From a checkpoint of a small transformer trained on Wikipedia: 15 layers, vocabulary 29228.
Each number is 200 + 40 x the weight over its row's rms, rounded and kept within 0 to 999. Layers, rows and columns count from 0. The size before them is the row's rms in percent of the matrix's.

# down: layer 11 MLP down (transposed), 1536x384, rms 0.0408, rows 744-768, columns 192-255
# up: layer 11 MLP up, 1536x384, rms 0.0436, rows 745-768, columns 192-255
down744,091,199,184,206,239,206,143,164,191,189,171,148,169,160,230,193,179,183,187,215,202,218,258,182,186,205,155,225,195,238,175,219,173,134,227,139,195,254,209,224,201,209,150,250,182,284,231,196,187,174,169,242,195,168,231,226,158,117,171,211,251,138,212,210,221
up745,094,240,231,184,140,270,228,348,262,218,215,162,163,179,153,137,211,180,182,325,202,122,156,165,308,235,244,165,189,251,189,264,197,159,205,312,99,207,230,133,240,204,202,192,167,238,211,181,272,226,244,195,209,204,168,263,122,160,174,198,190,217,188,167,177
down745,076,192,239,213,208,220,185,137,203,212,210,163,235,139,205,216,190,209,230,155,188,152,217,188,158,84,162,187,202,214,161,181,211,190,209,163,276,209,200,210,203,203,134,204,261,219,186,181,161,156,154,215,259,203,218,193,206,289,223,246,272,183,159,175,229
up746,103,169,167,256,215,234,163,241,266,199,163,210,234,289,143,128,196,212,168,219,205,150,283,221,201,233,182,200,222,213,233,228,223,205,101,197,136,195,196,200,186,217,240,222,202,208,139,205,219,165,218,216,172,251,211,216,177,102,174,202,173,186,207,151,191
down746,112,132,197,219,243,190,240,163,192,171,217,219,221,195,182,229,265,127,266,193,138,233,199,225,184,105,215,221,125,198,130,200,205,104,234,233,235,215,167,216,206,158,183,218,171,80,123,278,243,245,152,222,213,231,169,232,170,165,210,172,124,193,220,144,191
up747,107,193,200,198,186,179,212,166,203,265,234,160,155,199,77,174,157,196,155,237,211,195,133,238,181,266,179,259,228,228,247,218,191,211,172,138,240,199,279,205,185,194,223,240,213,260,261,231,141,232,171,232,210,203,133,186,198,242,135,179,248,176,173,299,213
down747,097,273,220,236,220,244,140,205,156,175,131,194,175,160,187,192,175,192,217,290,246,150,194,243,190,203,202,195,155,231,263,217,153,303,166,219,175,230,201,208,165,174,231,196,216,89,215,190,228,166,136,216,209,236,231,142,213,262,213,200,192,157,220,140,196
up748,111,208,208,190,196,177,141,191,184,230,215,219,228,203,130,143,212,196,186,184,206,189,173,173,245,199,194,195,232,201,189,264,262,197,295,220,168,161,232,159,174,211,232,251,266,198,145,215,192,242,294,200,226,174,225,257,130,223,218,240,262,157,227,194,217
down748,108,196,173,170,206,222,223,221,208,157,152,234,206,195,244,269,91,219,177,183,204,178,207,218,192,161,203,171,197,219,190,160,194,221,199,267,226,203,184,225,210,208,216,207,137,278,173,131,195,195,245,170,197,173,139,218,238,205,171,251,218,201,214,191,143
up749,105,258,193,275,147,156,219,153,250,215,205,200,195,181,180,203,186,251,216,170,163,174,238,221,190,195,214,193,365,297,232,186,203,191,170,230,163,208,163,164,192,211,230,223,234,226,156,188,183,172,115,276,183,211,271,158,179,270,212,222,207,162,203,195,130
down749,118,174,188,211,232,165,175,77,187,133,180,240,186,179,132,186,123,141,139,196,211,146,232,175,240,225,242,174,141,152,253,183,210,147,160,195,198,214,196,271,132,199,218,102,202,180,234,226,229,218,293,205,101,273,182,220,201,155,205,178,196,113,189,174,191
up750,107,214,213,240,283,202,285,210,226,228,276,160,231,188,158,203,177,162,193,277,172,209,231,263,223,259,236,245,214,230,243,197,285,274,202,206,185,228,196,245,158,241,181,157,194,177,142,259,129,180,205,193,216,147,215,247,149,278,218,191,181,240,124,166,202
down750,097,162,221,263,152,205,159,192,165,221,128,246,171,310,164,37,164,147,266,225,146,146,223,170,267,196,193,247,223,226,186,265,212,179,267,194,201,177,165,199,201,257,193,263,207,178,153,204,206,243,229,194,176,192,90,185,185,233,207,215,246,189,209,230,168
up751,104,183,211,218,235,127,155,148,198,183,204,168,160,224,151,171,221,204,165,255,128,200,282,192,237,269,247,188,120,199,252,224,179,226,250,222,166,180,224,301,204,185,261,196,152,193,215,212,216,213,192,144,111,210,213,209,162,191,222,204,230,249,200,158,156
down751,103,175,173,228,191,172,237,185,188,178,216,240,218,155,171,221,124,155,235,228,245,177,175,194,274,224,182,185,236,176,161,204,194,195,204,252,235,157,262,206,148,222,292,189,195,202,202,248,251,260,203,169,244,219,193,181,135,274,119,252,207,164,129,188,158
up752,082,157,87,236,162,193,229,241,229,219,220,223,222,142,217,210,152,235,192,247,238,183,225,167,236,220,215,208,227,195,210,201,162,150,82,220,158,176,280,199,133,203,180,224,186,178,215,201,197,174,174,171,128,213,229,134,204,147,209,202,171,142,150,202,214
down752,093,207,222,127,139,143,207,202,234,207,186,221,251,264,176,186,188,146,186,187,213,183,189,263,141,229,167,201,182,263,179,202,191,247,234,228,205,179,110,210,162,307,194,202,195,201,108,222,309,229,213,157,182,237,126,185,253,217,176,281,233,201,292,215,265
up753,106,207,210,242,189,204,313,181,250,186,217,184,185,213,223,168,203,257,210,241,159,201,168,225,102,241,186,296,226,170,257,269,178,193,210,207,174,181,193,250,216,151,308,208,256,249,197,214,202,218,191,221,237,181,328,199,46,195,185,215,207,190,183,148,164
down753,105,127,198,205,147,206,242,216,169,154,200,186,221,141,212,159,105,184,229,189,199,241,203,176,171,211,123,168,201,232,174,177,136,208,194,184,231,199,162,162,178,199,228,193,209,189,236,128,178,172,208,222,207,134,188,224,230,219,164,216,149,210,138,221,194
up754,106,182,185,225,184,209,278,213,173,241,120,195,200,211,184,191,184,206,147,180,218,175,244,164,245,219,231,183,125,231,195,215,87,280,284,279,166,183,168,217,212,152,252,111,261,222,257,144,178,194,178,163,180,203,231,192,205,209,149,241,188,220,183,200,108
down754,094,166,132,223,260,175,225,159,207,163,192,265,184,206,187,149,142,125,206,263,217,157,200,200,209,181,219,153,190,184,182,149,152,211,228,222,178,154,155,178,181,163,157,205,211,183,219,207,121,174,165,133,176,204,183,238,288,237,225,262,231,262,177,267,228
up755,101,258,221,208,223,167,227,166,164,189,202,180,214,164,206,181,201,128,146,204,180,163,164,251,161,234,250,225,205,227,265,218,223,204,203,222,139,282,195,196,144,196,266,191,226,178,183,216,223,228,226,205,221,204,261,177,179,280,168,166,226,191,172,176,234
down755,111,232,203,269,151,195,173,175,206,222,212,229,185,212,177,253,181,165,269,214,214,191,209,205,206,153,209,218,143,199,195,209,178,120,223,225,244,192,169,153,223,210,170,266,199,221,201,251,285,242,131,188,226,210,191,202,108,226,236,199,201,188,204,144,188
up756,117,247,128,254,185,172,226,176,195,273,184,176,224,287,149,204,201,253,200,201,136,185,238,179,262,258,233,194,209,183,206,171,245,217,196,234,203,227,229,193,154,260,193,232,233,230,208,172,212,152,187,197,231,136,226,223,120,189,172,145,365,129,183,258,135
down756,115,129,219,152,163,225,192,156,211,186,183,166,212,203,239,271,209,247,146,190,172,194,170,177,158,235,162,179,200,177,120,201,225,173,166,204,254,274,169,124,149,193,117,222,186,247,227,183,285,222,229,234,332,196,195,232,135,224,263,164,118,217,181,223,202
up757,096,200,205,197,254,124,195,173,202,313,207,253,215,177,177,218,214,228,167,218,181,178,157,142,292,181,141,194,218,189,155,212,159,224,143,219,186,209,228,188,121,144,217,257,229,198,275,193,174,141,144,222,179,221,179,238,301,241,251,230,174,144,237,285,220
down757,091,227,239,220,214,268,169,177,255,183,270,221,182,192,159,193,210,139,253,167,231,224,198,253,238,199,213,219,197,135,217,217,280,225,219,152,165,234,189,242,221,214,209,194,171,255,203,180,251,201,257,161,283,128,207,246,166,241,204,159,244,203,194,129,226
up758,095,177,91,249,197,171,156,272,208,200,160,244,214,208,185,223,129,217,192,182,211,146,224,184,228,190,262,161,226,186,245,178,217,208,157,309,219,187,232,198,148,199,203,158,239,122,159,196,203,189,136,200,202,104,196,202,266,146,130,219,234,220,105,217,252
down758,094,184,216,233,238,214,219,187,201,178,231,192,177,208,127,185,209,236,186,197,216,187,257,142,208,226,255,188,223,215,173,186,231,213,183,253,218,183,258,212,255,188,221,240,167,185,160,181,115,201,225,208,221,297,187,216,155,185,223,197,96,192,214,153,174
up759,102,193,187,269,229,159,154,176,240,242,251,162,163,216,203,133,168,183,202,220,147,129,208,200,204,216,197,197,240,262,171,190,144,278,244,211,187,222,182,207,210,237,215,184,144,184,217,273,183,231,179,230,195,132,207,210,218,186,171,242,186,156,198,268,163
down759,103,192,211,145,135,133,216,129,224,194,153,209,207,239,134,216,146,195,200,213,167,179,200,159,246,246,122,217,196,239,183,193,195,145,190,244,216,184,262,192,213,155,218,156,114,205,198,230,147,181,228,220,229,197,181,209,202,154,123,169,296,254,266,221,217
up760,102,206,179,200,254,195,192,222,220,161,169,205,228,275,217,177,197,206,155,137,165,215,110,207,264,295,270,297,201,291,221,180,203,179,113,255,201,187,267,227,144,262,230,286,207,299,143,182,172,165,192,195,272,232,251,225,150,136,169,203,199,192,226,190,227
down760,096,262,222,190,266,189,170,262,233,200,250,122,236,176,214,207,248,174,221,219,189,266,188,168,215,259,165,151,228,213,197,170,151,231,183,242,166,228,212,184,231,166,221,211,141,166,147,193,254,167,160,242,229,220,204,194,189,172,180,199,210,179,223,66,214
up761,102,221,175,218,212,193,173,193,146,183,207,179,153,169,265,203,219,115,164,237,231,193,143,242,196,238,161,222,262,148,255,172,190,192,179,163,194,183,254,140,192,145,202,215,216,198,334,217,169,203,195,200,252,189,288,176,252,304,219,257,194,204,163,236,253
down761,108,155,206,225,221,191,185,208,184,255,290,223,210,163,214,219,228,253,201,258,176,251,184,184,204,156,223,207,265,167,151,244,240,203,146,231,162,253,181,207,192,230,230,202,151,190,217,163,161,156,213,157,181,255,221,176,249,182,246,211,135,223,196,225,120
up762,120,179,206,192,151,231,228,214,257,165,206,177,199,204,209,214,162,185,190,194,168,188,165,194,206,221,182,319,232,166,296,293,197,224,194,181,130,196,226,233,181,236,242,229,234,156,125,204,149,184,198,316,271,175,253,212,155,200,169,209,221,209,183,234,234
down762,120,205,241,136,242,128,175,153,168,176,212,205,224,241,180,115,216,248,279,210,196,115,187,173,236,254,223,177,186,269,207,168,112,222,197,199,232,231,167,158,204,243,209,213,166,207,235,204,195,238,178,171,223,241,206,267,193,162,229,201,185,224,273,220,240
up763,099,189,197,193,167,226,195,239,229,168,226,172,185,159,221,188,130,218,120,202,229,184,186,241,201,294,232,189,224,195,196,233,241,209,175,190,176,239,155,254,171,255,236,249,211,149,172,120,173,226,164,167,182,192,219,216,227,154,225,233,199,273,183,153,183
down763,094,161,187,199,155,208,187,276,173,188,178,276,253,206,279,141,227,238,201,189,161,249,175,215,258,241,183,198,144,188,165,154,194,200,208,239,244,84,174,218,194,143,281,214,230,132,191,213,222,198,213,254,132,209,207,166,161,158,229,202,210,140,279,242,118
up764,114,287,193,191,182,105,264,200,157,225,213,156,232,280,131,180,212,143,270,218,89,216,154,217,154,196,165,124,224,242,226,240,195,284,234,173,214,222,205,242,192,221,197,185,199,189,161,196,238,180,179,246,207,184,269,294,76,163,228,222,191,215,186,167,202
down764,107,119,232,224,178,169,197,201,121,164,180,262,154,168,199,164,197,246,188,225,242,59,209,164,189,188,193,188,203,203,197,229,221,260,224,152,168,207,169,145,217,230,233,189,185,192,205,187,191,142,163,211,130,241,168,103,154,160,199,171,150,178,167,166,254
up765,100,171,190,183,251,255,220,183,206,167,197,162,194,127,234,208,250,178,195,215,212,152,231,266,237,204,168,184,180,209,244,255,243,183,195,208,111,241,168,180,235,163,214,183,254,207,142,171,169,212,217,168,287,246,269,214,212,167,138,158,240,198,207,155,152
down765,099,227,198,145,138,211,194,200,238,217,173,235,221,232,135,284,147,235,207,136,200,257,208,151,179,186,225,184,151,144,216,165,139,193,157,302,194,194,273,205,209,258,197,220,204,164,214,205,255,126,237,220,148,149,217,189,153,182,170,208,205,219,201,135,239
up766,096,122,198,215,233,186,207,186,262,202,335,169,275,136,265,183,189,224,168,189,149,196,203,176,123,216,193,210,258,209,289,226,281,203,288,221,187,202,200,256,125,235,206,264,173,238,246,251,236,216,231,243,183,209,243,202,136,162,194,286,163,216,202,265,204
down766,102,268,155,158,178,246,160,197,107,272,140,182,264,207,121,212,184,194,199,205,209,175,192,170,227,213,185,195,117,211,198,299,223,140,186,263,166,201,168,209,206,193,188,153,223,219,224,127,154,158,155,201,233,204,178,245,212,213,187,149,190,202,195,191,225
up767,089,196,192,228,211,195,238,187,245,236,262,181,166,173,268,195,166,286,203,269,202,203,180,180,229,213,205,205,142,223,168,186,216,209,187,195,173,201,219,259,198,199,253,183,186,239,182,186,195,173,188,264,231,175,212,301,193,146,157,177,180,198,125,197,244
down767,092,251,236,190,243,212,216,231,236,174,213,172,209,191,288,232,203,154,257,272,257,203,214,195,165,198,190,164,185,167,243,173,222,194,183,216,217,199,149,148,223,224,178,185,212,170,147,213,173,108,132,238,171,277,197,106,227,236,282,219,140,219,218,177,237
up768,092,164,192,281,188,209,184,225,198,217,208,193,213,210,210,133,264,203,218,232,202,227,211,205,232,236,231,220,175,169,235,187,311,220,256,157,206,214,214,235,165,205,191,172,182,186,192,282,288,142,249,130,215,226,192,187,233,159,248,202,173,231,191,186,155
down768,100,189,153,205,255,160,190,227,206,162,216,229,227,123,225,189,170,158,220,218,232,170,171,233,170,176,187,154,242,245,228,142,188,236,246,215,231,182,125,227,201,225,172,201,190,196,198,231,187,155,138,278,203,157,210,213,152,267,175,164,130,185,192,167,226